config = dict(
    d_mlp=2560,
    norm='layernorm',
    parallel_block=False,
    init='trunc',
    optimizer='adam_hyperball',
    beta1=0.9,
    weight_decay=0.0,
    warmup_steps=200,
    train_tokens=726100000,
)
Each number is 500 + 40 x the weight over its row's rms, rounded and kept within 0 to 999. Layers, rows and columns count from 0. Numbers have three digits each. The size before them is the row's rms in percent of the matrix's.

# layer 9 MLP down, 640x2560, rms 0.0301, rows 349-457, columns 896-1023
098:509523476540526491519517450486559451552469601536520533485504546497488526496459507513487534497502450541425519503520458491525441447535503419564455476413559480520488541533575490558573485459479496546519517493500548469463541471552558589485551581482465457536567414553458455504543569564554528417493509540523450528474504465480474424580548551509477460491477512522470412479469482487461540480501
109:483445524488536487566493481490501419489483471455504496432483505501444496490458488491453472469507508488436505379503506485506518563525509483430510558464493495488476501473525529500480494499497465549490484535524471432508427496516534446513420537487470573470509503546519464516508546479449474537489465481499534481465477491499492469489535486542482434502522519440481477552434539525471525468532
098:465483439483511434484474511438502537507536407474485500522526566510498497455468474464484527515503444532507466478587500508512511490555502532509444523520488490499520455503521479555509515530470457606476443493505540504523553462528514533440480529529454426481482544552424528534442502446555495471519564513488483514461424566477517450482492489465493556490467545533519473506482483615473474441510
099:543518506497499463525491485521507457479500473534568444539497448470442504448517572515524481531491499537511520568474493523487496571547538516477497493534483442436510547550594464463459564541610436565470458513525546552608485487456565546548492575436555553545526450568485515504488492498516576503474491486527574575578497517449511493539506537441519550470478453514512569492463407521489457486564
094:492491415495490471499527517457509411502493451543503535511517484501510569560519451404561532509534554507442477382524462435491519480575478511481510485499532461470497497471526496491451509534495479501487463522473481550470464448535468519449491473527471526507503406592528507456476449526583516457483505510490465443335540496467531515487504411486519443483418468458510475491479522513517538512539
098:478536459507503487531525447498515442595499481472448493438510484470484439547556518506499564537449567531532565458568490576506486545473545433569514552473498482491513506500485560453473487513527553515439536499527456445625537497465518476507545465448452528525526493440489482404451556467507498495503462533527452494516544544436512477549508520413461448523494551558511438523529461472443510516498
094:553491533582492475556570439598541528475521568593570483504479540529475437502547505497540484459501480475499530538481468505503504508490486465525477520483565459560513498506521566550474429514516494464483470476546512557521564490521561477424465579470505480519482578407473508551485548457469554454508543465523463577549470537506550508517528515501488530516504520460595437464456450509491542499484
099:501503553540508491560491477557533355506536510438505519462468493482467473524464512437515497522568491557571501534530496568452417517417457559525439547523485489525463485558501494508563534556474494473534461466436559515471463459509426596519480560519467502509535535515508505524514497485506459523474474460540487537511477515499451452528532516468586521486514487447502549536417481469518511530520
097:533483543494506582515492476576501524417575532440581575568517480556572519423411504460534524508578493489588454553459438481505516474494538473513431463460511518460568478474435501444539519477499489497462511507476480502494501543454578478488551513532622461577456421505511509486497509453475525477479431524513514396472445524502522605487506547511479516492458546480503562455494505461493485448475
099:507490551506476518442487514532447552514440496480448484520495468512521494522459490503463521493555459520420472512567458617563528436525533547501556576522460461553527493448528517429531448502498535530486540514527494453454498529524546507519528484498500504588469558556480554507535568448520461483435505534497517487443524519481430520471551628443586544447496516570483490568572508460496466488471
097:486564437457481537545445486455474455470498522512523503598532534443494470497482477515490547533525415480582464474481530508494482434475506579466446560466494558531522422508502476548498526506454478561518533535575526509559551526499420450514423534399491489451467510499508494465404503508521497559492539553538452432416554501485515513501513474545491487456482509519519501534484461488466455482461
098:505480510455459482383458490555428504468449496458493487561556486461510542526455505568509488461550506497468522499466457480525563473471424530604576518508473471551470544497565505441501512457488469429431449505463539563478433535491519493489521481470444463499496438534536473540483504491454503481480535415496469489521473479542505500508452406451503529543541485478510529547542545461523457452442
097:527558484449486519461478486492478533476483456504463433436533458441490501469420518548493467434582515526524541527542571509483469544533462453450523482574423519510476477439475571473524532445490480494541495566497417530467562457490531439454513552552486525472497452494506537424513464520548536479526477542484474476503510485445495501518491516509450411537525447504464544593523473459491535481528
101:533623479538451558507556546478487494424492532573469497516437517473477427475529545489448486473513507457594536494485524554471513472501469503513499473552448536434527519470553543537511534542510511494492501471470514556515496480458470516489452431541503483449571496535510523499482478529558475518427515488452560463494473488499505479518558530485545518542521500490532522492482469540503502574484
097:474450459441468529510462508549477549485476452504516487437506474491508506539482515448477553458485553519444548446496545479499475536506425516492497460548478463449506519485493397560486526533467468620545525486426442549534502498553482533474475485476456479534519522495496520479403489567478528501528458498507457502526588465477518504483461463527506505501449494508542525516535515512476530524465
100:557493516538507465518567565452571500492455490503537443529520500527572480480471467535472438504565495497505445526543499536500527498471561506482519559471485477515515513485447469524451498471444527568490527453566465463487468580474539448499414504467538471514437541500503542540449460439499492412523472466482471435519441496506535374618490516456463569502453555444512517484556439543507547456490
098:460506449487486536445538430519506519502440497493459469515550534481553508454456529549471439472483528506503513535564387547492482486494473505482520469450479449537447560550530494449531555529542424476428488473510507425542489472560498468445496555459492562466488446479488570493559553519526520517526553419442501500528486543484514481464487595557535525506468486464438469552475523560481552563498
089:583507525511525503512508498517523575530500538458470566452534516552501502503507499517552446524572578476466477484497498434496430492411449565487500522498549465482486464489477451527544437434464512465418570554481479518501459470437435520543554468522530455536534441529593517499534480476470499495526566619462491511495465515542487460504452497450500515569509468470552491458529491477453553566591
097:550474526422557489547440525439479568541469548518426460411478558450491486508499445525529420463498551479580448461514521467494472505516480475498525421553532477506486463511531525485514415517465498432531552506548501517460472547459471504496476480470528462456503471476533507519490511514473566484497473535511506453511551443503514474464486559603512470490493494460570526569466497545438520495442
101:479480531450441494497435482450474505556500521495449524474542442528498504499481500489482478524480487451497507484419582514563477498530398447447397517477461484459547467469447463521498518498503491561461522506507467493547541532580536530498534523438520507425472477512483520565449529513478447474530541507466471515481497469490485468504552443603569534549463449501410463487521510467491619471516
100:571409594521519483545538489523519530474507458501465492541539578529454486507527448494522524515466558573427544467522517515536518458565513526479525495541441516467544505537515494443569515550522489483550486480485545494492450556540505516453520454484464481478467483411521446456481467552443519445512485512534517574508522503535480477448575476475515535432497508575554488455464544491515464495538
097:499473503474523468505489560517426428505492467589441501482457537451478536557473457470526505463494457559481482487477486589491517574513513497580557448445459455518534519465474422562524460524438487492529457500483555467482444485608472429455536489495520514597479503511506547433529536479535483481475458546504451553465548494559492489473481504512520522540486442523529459519465536526523534547491
101:496487493519480554494539468549478491493475474542519478475424490527483530509571450562437471551508552474496379492482459479482541524528499503542516485474569602508528555525520521536438495535528532521514521490439441552482554501538532528486483472460477515507499506534497450483522485528554536561426524489433471518504530492538437463497509453518476438539537518439466481539489476586494517492534
098:501468541485546491524475487448503500447530478511503494413492467560497520534493538533475442506503513469548600472442511487489499446565442480500513526461488544546471514513498441475501484482558513423442483485582502482472501562526493475424532511488461555485492488572487525535504493515536487478509469518485511442491522519456433517523497439423479488507512473492531562478466547436553512500484
102:497559468543591532493488569510507457529503551519466547540456531539578516552499475535492539569475469466546550549512477490584484514481506499598520499503505455533520482500509493450487452476478500462530488485518551564546450502507512537534535521487487496495496610485539495512528545517533539459489482512449514532462482506490536475537506498477558521514513484501539485423534559502519510474482
100:509429468500526485501491464496523476561563461520526543505459487456584451576522450538512509528509533505428437451528519501512489402555494462617502565521561508526456477467527492481593576493484426510547452513493535477499461512457484565516550421488537507496502477587520523434483543523464481531462450549503483491535505466498506467411493511445457572543519484489606530464531465571494557520434
102:575430540466484514477518539491459465479546512525484505552469556462430439572543504523448528539483491502561476484473468562532448478481507508516519459484554501572544517508516490573456530489470470423464459535616488575536450516494439418498498523474505507534554511505425493559525529508587509463457543437510496495505515491478483555470521479467461533472485418513412480508460557397500514535511
097:528531459530482416556534463503510538450495472569535446490479487533515508507494426543472515552516511505510543411436526506499490495437492550461475463516510498567482491500467522520526509556476506443481452522552559464516533536536507596537511464442518484545538514533494480488565506455432425463498562459519519507408524568498565488555473513438482550483529433472472495487423545417465464469582
101:495503584523516504525473525482460574507504505518479551448432495538526567471461511553491524494483397478518429408516502415509433486546494475554482486518547558539518439509442513488554560525483525428504452478468539465479525507509492485494464420547526428461552520516553525471542529468490524482418509460525497472527482492545446497463467492489464520444525415420467493528496501498483460432484
095:536531477527447466573550460536488509451488414480527554499545419508442467540498518495550483433458493428485504473513528517533478541506540512432525528502541507504523541476495494457503456508514549422527521450539510526492503473418568513494414508483509500472457513493486513517467469569514477474453506516537500573513531507522524458476548431479488528465478440557534493531444487483499482474547
102:485544485456479497473458566512574536442514441491489564481499551534539506533483438460416521562536466519558513480477563481503450488518456522503529477499469428548470534532420526501536527528475555479499550514495557505481533513461522529504440513453523466483496547513507468448461538479507499574504522475500493424526551471496518498406496485493461530485524502579556547471504550498442431482488
099:479505503467497479572584500497408448561518507572511511454544492458449535568459520471422499420496527505436488480418520528622543454570500615454489463464565509500543556433531503574542507476564463494549495568511516422473412523508471514445501473487482537538463535552542459567495489504480516512546555463551533516550542450549586532503533502522527513542539456524474513592457497493447539547502
100:546582530490467470572589528467490521479529475456490458479471490518462502524506462496484510464590472485522535526464512450551453504507542472504464496517490571488459512509466497489462485527503472502459541543490465568472515468570416526548506500480414555507497553431474547459516523492516560469447502541475479506479513496508519517504495604502443522451486509508515511540479528468556505483584
102:491526489484484486499501460520511478499573439514455451484507394515405491500559493464463478466507497521534550505473536535524477518528456506482498461510540478596532435528445474467470570504503516534584487500503517572589593443524466510543539543511413504472525508522499540546418445571475531477523493507544430475546543471492499491483475445529561509554478503478510531541499508477449592430569
097:544509435451517507520564422565503491467423464472474431498433543541518488449466477512435499519565448494529487499522491501445494532500504463482537579551529512498438461549492525525467509494436549528503489514525501553533586467497514487560501529519543591549520492541504546593479500481528545392497554544497447584529455527486476474448495466535455511542484519535444456500576493445421484461531
102:437450515467476536504454460532483437437555504507541462498475507491503486439535416463556542481536535479520522491506549506538469484413477472505412455508421461462466494527536445449459492490472519519556486459461452456498453565530515534465545482505545412533503569509516462479505479508509487449432403551526485579491471518438453475441477381516474534535482476438509486439509527555529457515474
101:548435484497480496519563487528542499531508443451514524470516570497504508518484498494529383448467530543583471555579499468504426492504489485522513493476516526485553488473554516492399455508544458502500532551529502558534539480506489581444525463465514507523511471491540491592494537495476514490545593553482515539535565445609528562499497527551534533507541447537481555440420490514477462516583
104:484426493521474501406510537510435450500573541580507435493456476500561478462526511455542525483530507608448513571529471481570524558476477517558548483521461566484514537488533538468484525505471556492551469512526402436482507522464546520509506566479519515490514572470527541468540504458500532524566479498556473554533553445489502561442515498466510503511486527462494509487485490469475482607459
101:478491471502506524452482508547520529498535479522479518519496464544453470567501450498487496475538501536471550533604475444588492542565489460500515481456497520455510493467519484513516501430489503453492490500605499486491535458467487464526534494500471584474527512553499502558533539446442489501451594488525511511523454488473534526444531482568534504480468457521531579449595423485521516497527
101:494499503531518502573447539463485470491525449466503492516559495460535399512537536488527507480469489467504435381510487452435492456488498490448537470495518562484484549562506540593448550566432457453478554452528441525479566433473492438518491493431513468467471473542543512472540528481541476563457486484529423547485533487534532408516447429535448404536496498457525477471479499495466532545556
101:546556477427524479475535521430500518544464531545409525481486486456419482500410468434461498513554430466567522440577552482510528444550464484478447513500463516463502437460486473435543513519451488464394519558499539506526492558460541442428470488544531457465409471468485499527513476453504511547526355409483503487454497437487450516563469581517474383491537447471512481601512475413491511420437
097:532555430496516522499491506497576528485546433436496512508518447428396492512465499501518594531537500492488473430459482528529544474428526459472485452482474517457395528534485497489551502510549484560536538503483476463446479517506500433435489464513473517576481499490562503552489486524526445557417497535494570511499538452494441476491479524508574477452480484519471545499516446474527543502523
099:417409474530511554489485505492564450523556472427552480494486513571504556482550533452516464458459510488553472494498558475547496486417477493535535486558483481442555502513448505530527495533514476436542474520518448496524582470511523534466451507497590483503487524472467488491568499524505461545586458533517512501452469490481449551488448500492437431502557508476496440453484504499526509518560
097:464505588441428474434482502495549492546463536515573459502531491488536505531490511507465534519467508529485640465515489447467516489478482527525447470462547467468526505502417535508438520469516439480481431478456527498489552533505442437567480517479431440514541513497441480566557496466611546522485533467485588444534511588417503484551450461545479561525482540405466492479535508505469463528528
098:518575516537508506526542491473506533522474471436452498483518505538509474490468446486444473545422465511520492517552550554504516475468469579431574473460498510539451450509465564536467458509479494543535597457528514518520572491451408452438491480562535517519533575540496499526554495485514453499552587470530460549515531483484447477521466487474436483490489592473552494454452466538467480542463
101:512577501502520537564427475472536451504447524495551508543514576492595491517512464436540526439531482454499447467464543446522563574539496548445557448504485433534479551479465494505514557501450565563470523543506509467513471494522531541482507567511479477465500515481405535525511513511498573536484538517488447558489428468515436473496489469391539521488503523486514457514468508465515463485484
099:483540605438484484466594556554549548474511528479509461537550495452556530499500497523439491522555502507496394510509536478483545448510515540495511516530503545534393524515548510411502510502509554490568583469550498474586498457505520518532448519511495540443452408512513504591570547569525517553602469488515527462605509460501493518454558446469473509494478484458542445534550461543491512504523
101:484495489468499548497529488493517439472563520473464478553475546542567435443420546476538489515488547490495517508464494461502414546491534541450468400453455458482482471435533439534546580483561513549475547450506490502541540463493538537444488530490482478514464474512546473587511550445501527489470557578489453617504471564632484518471504528490504455506556438527540586471460451443414457562521
103:476417519483549525505485484431447499516458427461510517514386436502365530513481468480475517511574489498439546484449529481472470537585449466487566516550462582547459506542467522493553536505524479484532469449441467468529468561440540530505497498491496416564462515526460386505501483554448515477497494484500458547500439452521479493475519490412547478577443467503518446519483535566495483587468
095:535555511516505459473581469508492608522511442463524540517537498566512452584479500444512421439448479481523593522525519507516483494467464439467467453556502545521485473508540507401448500559526492545535521552547482500475444488516514536544542513595471499534555464528507547480466502475498579521468477522530490453475583462490558532469554520496515582521453491534511507469470549474430543599554
097:554461428437515525509474503489504541541472467564550527574562458468538504505514500555541477519572479528420542499508535442432430454557493568575493518457518505530533551451502484488507439482521448492542467487544451510515461479478551521477579489445532496486538512522473482498508499413511493480498518532486525410518479474511534465512441484540489450569475502494533464487575479446523640493488
100:489492464503533461454411527475499450540524549527528574501528552449554441518536543466497566524528485498554486527447528466484429492473502543540507517464479548454517540497540540581436456505415483455561520443521464536418495552478431519526546545488471460548495491445496453532510550491431436463491491485547509494486521447520530474525533445496477437523502461521534559487465528510468536461554
097:484480440556499472542514503462452508549429553581466582519528463460511523483477468462396555555536473500495463500498475452536528533548508440517498518500472575517540494514474445576484539496473489486533500509487514457521575531508469487499496493439443457499555472525541415535482476496474429564492527517500447501509476487482495502582462549500515516486518526406522519424522537588491510547455
100:473529483511483571561515495477509502447503466510494518473478502487463475516479478497513475478564470454428483520442530469462579517524524482521463502477471502521459493563557535402528469507452489502525451551454562454544489501492581514545536505478527439517515510459463508486455455562432456506489443560503482498494477512527526492517519439452472445515532493444467507508514472557518453438455
100:500531484502493508459494515366505456601428514467456523511499428535582527433579483483480489531483501538541564525485469433521490524479499439476487540417474453464432518454480615551437470512464544475437535530550479565455565448455439540555489562515510486455550581590531522526507509521516475504482531442529489467421535459521510526508507555471465587475512499487506534526469490442587464477496
093:540533460563494548605506460552462447477574495453542495439591426503570515473568520538535516484455514512486505508466485583510501538388508603597548485492479473563446577407558436620519557537462483519490523523441478437555559512544518526456468534465431446474464485508458513509496530446474547440493478452464522529530505484507489518419504498502504509523484419502466535503415538515506492532474
098:489559523541524498528583595425593524518473548520530472470483481586559511494540487563530458473470446438544508514460535502451443500560477522490534504469477513469486495511513488423452468510473484494474510495513494497462440519524528490509469497484488432513577582561497514507516476539557541451498533501522500493522538486541501563476590516526521537531482469521513534489437494514473519530436
099:464538405513487476572456554471490515513520500526497494586577522384569539522521509508498540515477587454567491495521451536522444492502507475511527538447580495501511484527483525560473485479499498535509552514475541500555444542554596471455562510535463503543508412504497490473507461534568530475503512546518516425523498509488473463526541541522522518513567506576519500527507517466451562499458
100:456488511400493430535503511537472450412532544545510506523506519462472496541495483509448513565519482490527481587469589514507494545573452509519510449495494490507552527576521472543531461539550456481533446447583550460527511539408419498425534519465455475523470534478472474497480507455500536538488556578476535473479477535494486440515487416476446437487464518483545561444506516549404526548500
099:454574443509450495541592567514519505437478508532521465479443485496550451498516487488482489500520517481470598465441506508485533539498565450474477503507503485492513463434561502557465506495520455497585462500494553558457475414454472453492464483551513466476518453482461539540488458532504478421504507485522531450488517474508494441440562555491575515488498504425447512492471450429479439578479
098:487444469517496509510537489517560468529480485502531437520485518567458521441505495456507501494493414486504523465461524524518462499521446563431540573505505632511473550523493502458510513546427523488444481555473489469451554537537470514545561546481501552516564489443506622511536521532471510512423579492529492544437496500498500527494527509560494561494530476514457520530537497510454499550533
102:509505540511546531571549506523515545498450493549575483490390580495485505510467459536535449500488472457529536517531551543520469502557564543568499554518484481558507478512517505534529471531486544463536442472579566485514491515534575476543482512523529513556583481459495500446557543471454454512503539607495515432520513532495559577545422444536462515487450454459430458495472519530472428562522
099:446468546483521497521458532563470436535516495430569463557440457457505523504475558456486507461568482513521445503511512546562515515478480568527486484447451506462502483466481465448554485552470499496531526464486467555467581527508539495525526506429488476517574525577509471578527521490507466524512513518503428385565481554541536409540458478453468516535539519515490491462495479454513478520601
096:513448494449526513465545559570515521466482562532502475497479523513504517452460500505588493489550470511484582593562499428538526541464469564472469481518545548532465570525463436473484511490473527489490538471520445538524457535492537563418418481469450443466491539497518462496492504474439562512530499508540521486442522593451502516549490543419508531499476454531487447490504506437521489536481
098:516506475576510511443453502473565451580579495551492570493455569457531462524504501500570556450530509512510532491561522520485507518511460506588516504494467556520504543554530507494470524503543595535508461497481454543516447472470497504508488454530554426428558510518423509625526509498487562465524435519508483483478504577454499526478464517530485591531505503596534582456528527388479573550569
097:488565554513521505434483536439528448535525531552489550539504506431453520518513495486520522522477475516478586558445455487526485464473518521473460476483474528560434551496545571473531472502560527510521504476527528508522441559494557510463517422452561533508527534476526451449576536460470529480518420478503536470500534535442489539543535475487581473470513484527560525495484533554480474499514
105:540450548455462489452500493517518486571474529468556497503572495497550488527597467493508548517507591575446488448545535515521545475470547433543480508448473514549421563509497480527499510517471571482508549520462531543496523497486494539477513465505493569437453468524485505463495484511515483521521369423514464533489482591527467473486520519425498512488538481573464592510561488506553471568424
097:507510588501509552480479521415469467524457470477570503565446529511495552565457475562504489558552557526514503550548492523451619531493415471442481508497532505538533502473483497455493484487516456547492510482427525534470541501525492511496469526438519421496428495513524468494575486497481491492451449464517591468578504516492518413450397509423567460497492536433491476475526484445511505519466
099:496387553517475490491499490537539493474508527549532505515479513540473548455514488484545495494480507454524517471541498491462431448464530550512503521505541505529400472496560437464509537488531481518432523541497577563550562499483530478520516486462532489456415511541505559492540579558422445531568526495512554495518427475569588501622494574539504556532469448461477542453488538519571451529409
095:485573555536441539458535497524486458441522516462600520465496416517450515493487484471493482463490577461492513487456516530537456530435555507473604547537533497542460527593596537549478545512514441498507447519571486562472482498555577455534504476475515481515524543396516541421495477500492457510564554459486553562535543557556466517420524527472539486503508547554559523536525506517563529429527
098:561501434539483445584438495506557558484477464552475541520555467500559507545531527494531437535469521423537506489598468475481422483542533513403487518517572478420584549525527483527404468441515515463479425493505463444496475457517521565556521568462455520510471554522576421484462467485520487440469518483498500483617515457519427453480477495539416492513497475469499487536535568524462528474581
100:467514482456527529445465441508391498451458491482546474492520481477460529498423460442521448508594574463426448525539576446483474421457501503507539555431469482531503484490526533406506501511506490430484479533493499494529458491481541454445553488443454508490477469500526464496456479514470560537586551543526445408473513533508484413518511504560549474456486499465477505447485514491519503503513
101:479504524521444499575564499555475526472572503516469502504543515474480480486475473565467408448450488470534449534521513564460473586545416455500535485454514494460563540476473469375476442526440459613506470471513444499538440485444505507497501439523464551458495510521517515595500467498475464475513496511518524438442489516527489547503474559462457522556481429443535497607485514517415513504525
094:517453486442488505515458483525447483475479474553476543544477439578510482528501556567508490529539520476483532514462519547508509550487472512507501521431502545531498533557480506548493517484497465443420560483524522475471497505529560503427479511470476517547502564507521485567527518507499498475535588483522472535540491603421515463509473457464493510515543414513502489460480438463535554537591
099:517473531481506471485488523541482504456494480557481584490552477490595561471494516429473593530525429492533502488531468503478518501529452477536455470507491523509446510486495518496482468437540483524507557517514436488502533463539556452501576512516532438410566560451500493544519545537494514453494480488499500505537366501454441477498460476572528499543506538507520490528529474506575489496502
099:584540545506517520482480476460498505519543522516506466461522521510467489539465462568514522505508477510493501496461442496513555405497535535483534471534475449470534533480502467529474480555540490461483511462555531495560529434520434567522515496446501524454496553446538531513556501546581520511471532516517511489517481507485478463423535535445515551502516533509537492494621453495507535445500
098:489458497526508512536466532501465515470479505516438447464518461515465514527512526568507505429517422517530481487405449516539503503454552560492553529566549515485450522428462502451584433475535528490453468529442444462550479519516427496419446504463506521416536614516452486491520450481465487523489525489453482449469550484594468495505492513540479463479460531449456545531504449458492523504588
175:476536522516497511489527489510507527516459548506588518517536505520591516554490500542530507501536497488540495522505505490542551539504558534553534542470459500524515500488480504564483571456554561527573519485492572597538591572523580520525490566425524494560496492481508512525521461463542505492499564506350504491538532531552484458532532548502521514529419529556537537511481577542507511566484
098:535502521505532556473479504543422504494551467450552524487478546552533441451420494484482428495477490498475495523489482489499514463431470507505430513469526517541545464490550523452541543513500503546538503527451449548560513463510486528517494544600589437437464511581558512546513488516483403498432567478568496478544484537553455450460505431474484481443473494460518506507432438511506553544460
098:523557458517512465543513516507513489479495500541527502495535528517453469484471492489518517514570572460535438539470476460580490512418540461484516515514571466479546549521519478599455513525525459545537528438547493488496505432479491534571508446514482538443520465528412568475470471544434528535500550540534475544423507526483485397461457487550493528549516470507488469491546525527543508396465
103:521555514473531521456534436549476544526471449497470533526463476516473479477493493487543464487450476499506586500522514426522513532492426543555602520456449430431486500532530529477469458475474539509369565502465485390467444460481584471462476479525415504488449488546473516409509499468425470506504488497504501519488463521472523449557551479498487459526465570529502532583566490422568492497576
099:524526481539485478511498503465444520416521509587524467499517448491469469518416499442460486534485462415478409500461470517522462461432500513453492463412463472584491506529517480484505491460560558534542504474487465537503477485499492495506421451495470501504528498502524506501450505480467479506548432509438505494500384466476471516445462506598497470489482569503519478515501515531445463527486
103:487494471512452516510483530461529522548518486458516500505430545508534478488447483510497506565560459542543514486496411461459547429466527628473468431468467508423423524508437524526487471417490476560570472550512518514584499517480474551445403494477462474516489474514556550520475501465472517504568450469547408447432519523494568566499495569467507469486495509467428508486489541531560490497533
101:527422447476520523483535465493539423450514501447450506479476556494515500522605558534546521496528515408592485518478480488502580503507438568439478490493464491474502421585554576466548491500485510433531461518581470464535543476558616535567530489534510494541447475527538524554505502600472568470495478466433468536581478486445483526510463467505479457539559502425427483512504537582488533548563
102:502526489470483408502492542486535482532483502442502496511620502446489567491511514507528535456513386486400525491484566539511504486502497495506452522576490442504549488579479534506530439500432534500452541462559536543464456525529523450470470475514451474435458473485451581476529480491488465545485546482479507522511450447512541517503513573517512499499502486476497394550527556602417490511483
099:483491478439485456461484527526447490497472560534444452542553426522482494512549510515486494529481504546500452466457535515525497495470481550553470531569553487503466454518506475450466504484546533485475489508505527509494510471522558490415477441491480540503486457493491481484579480485473480536464555491474483474500512474450488462474554491476449500547465511525509523548507492555439512489503
096:445563560532484514417449568515488531561509507499477531470511538496456467491492483485535509482454605421538466526476511482545510533474535520576480457471528458489485498527503523618457474498470539453505527497529446532522476517524463526488509474511523527486485531527447513526441522502514481545550471491466467483534472496574528439485497482467443495496490422532531494446537496503491490459519
100:533486447494565505483540455436503524462529508527486484408427509505521459472440476522519422503480503464521413493465564541531465471515459514452516510473457395509518442570481534466518428544508469494483481590491529483517492512442473558537510520490565512465547494449509504405527486497446497478506497476523423501500501520470500569442541522430479510550499554495515459505535422474498506543511
098:542502465475497461452484519508465494485489461468511510528427521557517495551471536520472496525506498505516478504563511459458449462533504455514546471500476485529500420468503584511498489473468571526603428460481502520508512590458521538503522546567511446536471430495515507510524495507450479471457437585491525484470489529493454498568453526537496485574513535425471523424465463437518499494508
100:571519591508537493539502554470515464541523457514516454468586509514395515506600501503532497532488484544576481510557604510465502551554500490541549499490558489631481567439486418508514525586479517486553466536472572579557451545511567542518508537514470470466429557475499527490499474489525419460496451543583511477533462522531456424496481493446444590499501544477460561512503470425497476491470
097:559493583512519467530484489465538522481517536473604483539451483482561471497486517496546523560405502486532465521523450423502485475489520537461537481500464525544483479476506531500431546521452435556496493460497469390577544529482472501504480452521558504474568490478563446456490436468489492490527482427540485508511482492466458574534494537453537481409504552545476478466498466513489538520459
098:527417542445503464549480499545487523510411490475430497477462504430530478483494476516472533499461430516441535466514509553468489523533480540526423434524485518446471485419432512484512506519534425523560519429557509490519515513475450515496531502451463487524488544568501424552515509506522514484489514489452467446492480495533478426527623521463524510455476476498467519466525483446472486479539
096:554537409465501530462501392457434512559483501470466424449487566441551478453458465468472544470550494464540468422475456499513503564518499456528495566509499518482479515467472487518474504509518488526542498529533508520504463540425540539553538462552430479513460483502483455529494463470439545391555436540459528472506543513472507473576488480532502484498511522525501527450457504554494531481486
099:540500521458491427517499513509496515505437485479535458477501490508478561552520575531543499462545536450483470527552457473467515470497545543490506533515516407449503457475506491513474481503529531376564442506502488481575454499580506460452483475580584440489576548491503506514479507445520487531552575446476477541559554570461504551517458541484460460511509485552485540540587513492490502585491
100:509512508481477462401463566506460534465553529534483482461537503523508461532517472524458445524455498547475494542528523505489510548481487497525473530468571475548478468576530531487521468468464525546469482460465515451487464473509452478513464481519545580519531542501456536421510495518478454450484429489508521533484516497559433587497525534518518512472513487491453530539571448518575461467502
096:542561453556535511518495548513491522574503563471480514507512527511554543506437524500547445513470522500480444477499519465468499523525493478462543536516512516510505559503522501491520538531476496568481476467468585518484559470491517496522512526531488490538472530536520500439501507511506498522565462487490554567567493598543517437488436533492494504549512449510430454540508445411573544543476
098:540469480497506595512504523475501558500497536504495487436533504557564494549536497516495452549459493461396496540465414460645498522519468502533478502507522473539544556601469515485558534494529545538539476517511578446422522435515518524469443565433551604509473458490484503491534549518480476539528607501542508482591501548519490542447541562502494540536511554508508451458478476496491520482439
097:484469512490451505524525496550542496460526502531526429524502471487529544490475500497579474474474533489518513501447539519499437498512527516491588488442456458482462518457522490489491435507512519577483510424521411477486475523452550470475523438480576585449495494543531507487486453530488508440515562540501570508512604529406555509514517456488528528472550509498450545389544567506518490547521
099:556470487479498517496481476525544450534525523539540487478481525447499499467499538540534494486419518533515558514554482494442509475492531491460404541532485502447448512484547557539499502445471581401566550483533485576477485559541503566487450520509520524491537532500555491538522551524444499484484483436515530518525491521555448543517469512432552487495503496508521472473559534475460492473480
100:488510571518464441479515437483518495537454458414509572505458520526422486492505497505401464530542487501451528488508453521496553435464498510507468424477525515498471524522485456527522514550485471551491552520511513511492441558477506493520472550500485525498522490454461505510460456487518520545440519466553495450520544535523501414480541460514490541450412454436477540452407487571501478533524
096:383476492549481484530514518487453456520471492493505543521457502533472503559466518462541511505489518502479449513571462489478499554495515512537527486506448489536514532448496478398445451544461455558522532494477501542442525518598469509409448502501556509499410549517435477493518508394493501456509467552492488487547466548535496524504561518474537522526426474518470483500518477605479467483453
100:428540521524456477490512445440548492456496442530453505448523512517419451426558511483528454448506473491519495517439443504537452527509506460367474529531476493411432538438493548499512484577462496460532474465526485498585670468470575484479524487513490487526481472470521516465411516468466497568479539509519488536421507541518472520516498521470483497497528530476463525516479444510487518456519
102:414490523486463495538509537465484528484513489428517498529524529541548457476514473575486552465427504559548521456517552449466519543437572440504486462473527474495490537519569466506365475449506491559498436509542476464539489529507578552537490520518401481482516592494472450562446523495468495502485541439513520510503513476528565564475503541550469463464457517580529588537503495466461457522514
099:524499466536488378431513464441464474413490528535465516522533459500476516547540459477475422531528535479602488490446477495478506487448471512547509444500534547489415426490505514471441508463469482547524541435499499470466523497498479540450492465503587437542464539508507493466557474484505504468612484574477516528470458501408464459500563453495558559474545546499477501517525501518488513503533
102:545551490545493537472422448494567467514524592408502460430484553424489529433533489502531474542471531545488531468574433551478548511464511460494513535526480541494458492447534488497485464511506528510479535553510510453506530527440530454478470483557526459476479453515486457507551535508481543460458502461470515434538549439494505526515527549583485496514490547517538528504519504476524465515463
099:463514469491497496492493465510509525586486491461531509472515474530462525436522548559526484481477498437466521583510555431446499492550501496488464495543488550438474446419513494376540463434502509474511500525480527492489510500523489402407441506527543463589557476514535534476519542456551549442533567518522513542595490506551488562488536547469447498496530538479473572527482493503488503411493
100:424513489496498487527431580524549498525513518511495541567569498572488454520553524392478527473483521479437452507494504499524490524497501538437492470459539502574475486522461487485505564461484536490449575551523483559506496447479539537537511566493459500535513503426499522448480461579513458586544472476529502486570502489481532507473486529514477518522557528502557473466558466462524461431506
098:494500397477497463509469527471559566465543503515464483359448501496492545601512493501483500573574496485523515525508451514478511479413540487485574511534467493527471444531512427500500495495458527459424510421495488516531584435471565567423548498465549434483523477504496544544537497498497497523469530518486513510496533495500550495479514547426577565553530533524482503526521522479458486579521
096:481498544483465571490604489522474510500509525486491478583480573407524469495392477484476516481487449511532501509521543469529578562519434462555547420508495503455443462527513546502510587482486478549540486498494546538487542446493501511537516482487517497546447537449478484504488479452512479516512533477524541424465451508540528544488611531387545552556455548485562517530456490474496531458551